From a checkpoint of a small transformer trained on Wikipedia.
Size: 10 layers, width 256, MLP 1024 SwiGLU, vocabulary 1024, 11.3M parameters.
Training: 720M tokens, 15135 steps.
Each number is 200 + 30 x the weight over the matrix's rms, rounded and kept within 0 to 999. Layers, rows and columns count from 0.

# q: layer 5 attention query, 256x256, rms 0.126, rows 50-60, columns 192-255
# k: layer 5 attention key, 256x256, rms 0.113, rows 50-59, columns 192-255
q50,204,177,169,273,199,168,236,160,206,227,206,186,176,139,211,156,237,134,230,168,255,199,200,233,215,157,215,186,149,252,232,275,180,197,230,248,226,193,148,216,143,224,188,212,182,254,180,205,185,183,173,203,227,198,186,170,211,212,228,223,200,163,268,238
k50,179,222,247,163,202,220,229,250,180,199,182,176,167,165,214,208,194,219,213,226,179,219,231,199,225,211,271,210,221,187,194,168,194,281,200,209,163,239,209,180,208,203,210,193,185,207,182,185,249,233,217,132,179,225,169,163,274,274,169,205,213,189,209,149
q51,193,244,149,221,221,235,249,234,185,199,223,218,229,217,199,262,222,198,228,183,165,156,229,259,207,129,220,199,166,177,242,282,202,151,234,208,267,215,171,212,215,224,194,238,185,233,225,207,194,181,199,232,195,191,197,199,219,176,204,210,248,182,208,234
k51,178,182,226,188,211,218,224,170,196,207,263,237,183,192,195,202,193,214,228,196,183,194,215,191,237,195,243,202,208,232,164,237,237,165,154,168,160,182,259,193,207,218,183,219,157,181,210,180,235,201,221,225,203,200,216,197,209,176,226,190,171,204,234,163
q52,225,229,185,186,185,190,236,241,199,186,204,196,173,242,173,158,185,182,224,181,181,233,205,238,160,161,208,196,250,207,275,250,196,231,201,204,213,216,258,197,213,162,184,243,237,192,202,187,204,192,234,208,156,215,219,196,234,182,159,224,213,209,216,152
k52,135,227,161,210,226,235,184,250,163,221,239,256,196,205,234,215,206,180,165,251,160,181,183,246,210,220,265,225,186,138,153,218,137,185,111,207,161,194,204,244,179,204,192,176,202,181,210,151,195,192,158,197,226,202,185,193,207,163,163,200,223,232,231,210
q53,189,241,146,199,183,147,238,193,290,177,158,194,254,203,152,225,209,197,178,240,166,167,228,187,184,257,203,146,175,193,138,171,232,270,288,195,236,200,139,211,149,232,245,147,188,239,151,146,253,225,245,183,220,200,222,272,156,202,239,158,270,206,173,168
k53,168,163,136,154,211,243,194,142,252,200,168,287,190,237,173,173,197,196,140,226,242,170,106,229,228,217,154,206,225,251,198,203,258,239,213,172,226,196,266,222,250,232,240,218,223,259,243,239,183,145,205,202,238,171,229,221,218,249,215,123,156,194,191,207
q54,200,231,185,155,189,181,173,236,244,172,186,203,291,250,170,233,183,280,197,269,154,189,221,183,186,214,188,203,262,131,146,108,229,209,217,129,185,178,202,163,245,226,182,201,239,185,187,200,224,208,251,180,171,233,209,235,146,186,183,171,230,204,133,180
k54,166,206,183,197,253,161,183,197,194,212,209,227,181,118,230,212,164,200,182,259,224,187,132,200,230,240,236,177,186,214,185,159,239,207,164,205,151,176,204,182,181,218,198,187,229,207,188,262,189,283,192,177,131,188,192,222,237,236,210,215,207,219,162,201
q55,219,187,202,273,208,228,250,148,159,225,225,185,148,141,213,177,197,138,224,127,231,193,204,239,217,154,228,188,102,278,231,254,158,221,219,256,227,221,174,250,140,226,190,181,142,257,151,179,173,217,195,211,213,217,171,178,240,224,209,204,218,165,275,239
k55,225,235,248,202,232,207,271,242,212,272,144,209,228,194,195,192,168,204,177,247,162,209,234,151,211,217,219,224,192,176,190,198,199,235,185,211,176,214,159,197,227,260,228,201,212,171,209,174,282,235,182,162,241,192,196,227,278,236,155,237,214,191,229,146
q56,252,244,97,179,197,174,220,321,135,265,180,138,188,170,198,135,232,99,241,137,110,165,236,189,174,125,307,172,118,233,133,148,138,248,198,221,282,209,264,157,172,197,198,161,141,263,166,98,213,168,180,212,217,268,243,229,245,212,171,173,226,172,241,192
k56,164,206,187,203,267,187,169,169,198,235,255,201,210,119,235,214,162,206,161,242,236,212,148,212,218,242,204,179,200,234,188,191,212,202,180,196,146,181,179,167,164,167,214,193,238,160,194,249,202,282,201,214,139,200,190,195,243,212,221,229,216,234,190,174
q57,228,189,144,178,201,234,150,230,218,212,127,148,175,195,185,174,210,136,237,172,210,157,179,143,214,142,251,222,214,216,173,231,184,156,205,210,227,196,242,197,179,188,207,172,190,203,206,146,260,161,191,147,202,216,186,169,242,254,212,206,241,177,205,187
k57,141,250,219,234,190,239,195,182,202,180,232,223,181,191,189,192,169,148,185,186,263,196,210,181,230,206,202,205,178,175,176,209,223,198,195,183,198,213,155,181,195,181,221,203,155,192,182,185,213,207,215,198,146,185,216,223,246,219,146,163,199,209,207,214
q58,202,204,178,208,213,254,210,197,197,244,228,233,260,289,227,227,218,250,189,240,190,172,166,204,201,203,234,187,222,125,168,187,235,202,233,170,181,145,175,190,247,209,210,196,176,219,155,229,186,197,238,182,153,209,176,210,224,234,159,176,199,150,167,209
k58,186,216,170,174,230,200,207,188,222,214,232,186,209,117,179,183,185,221,177,207,244,225,134,200,216,239,242,196,204,224,228,175,211,177,204,208,182,181,199,164,230,153,199,223,214,185,200,241,203,243,186,214,160,197,180,238,235,225,232,221,195,224,198,201
q59,172,210,165,180,180,216,182,256,231,181,202,208,249,273,188,232,220,255,192,271,177,204,176,190,201,179,213,188,259,131,184,183,231,182,258,205,201,154,200,141,248,218,180,240,228,207,140,212,172,188,248,184,173,216,195,204,160,196,157,169,203,154,152,195
k59,141,161,166,193,252,209,148,150,219,190,260,224,207,151,200,188,189,202,199,239,247,205,151,226,217,188,195,194,190,227,205,209,210,158,180,159,184,189,185,184,214,160,190,184,215,175,203,241,175,199,241,230,167,200,197,207,159,164,270,203,201,208,191,200
q60,167,188,175,207,220,190,215,178,229,216,203,168,171,217,215,198,228,173,189,225,204,160,213,259,197,164,208,217,241,226,198,239,256,231,220,254,233,166,205,257,179,224,176,139,218,238,175,138,150,221,208,186,161,199,208,262,240,187,200,112,238,215,193,218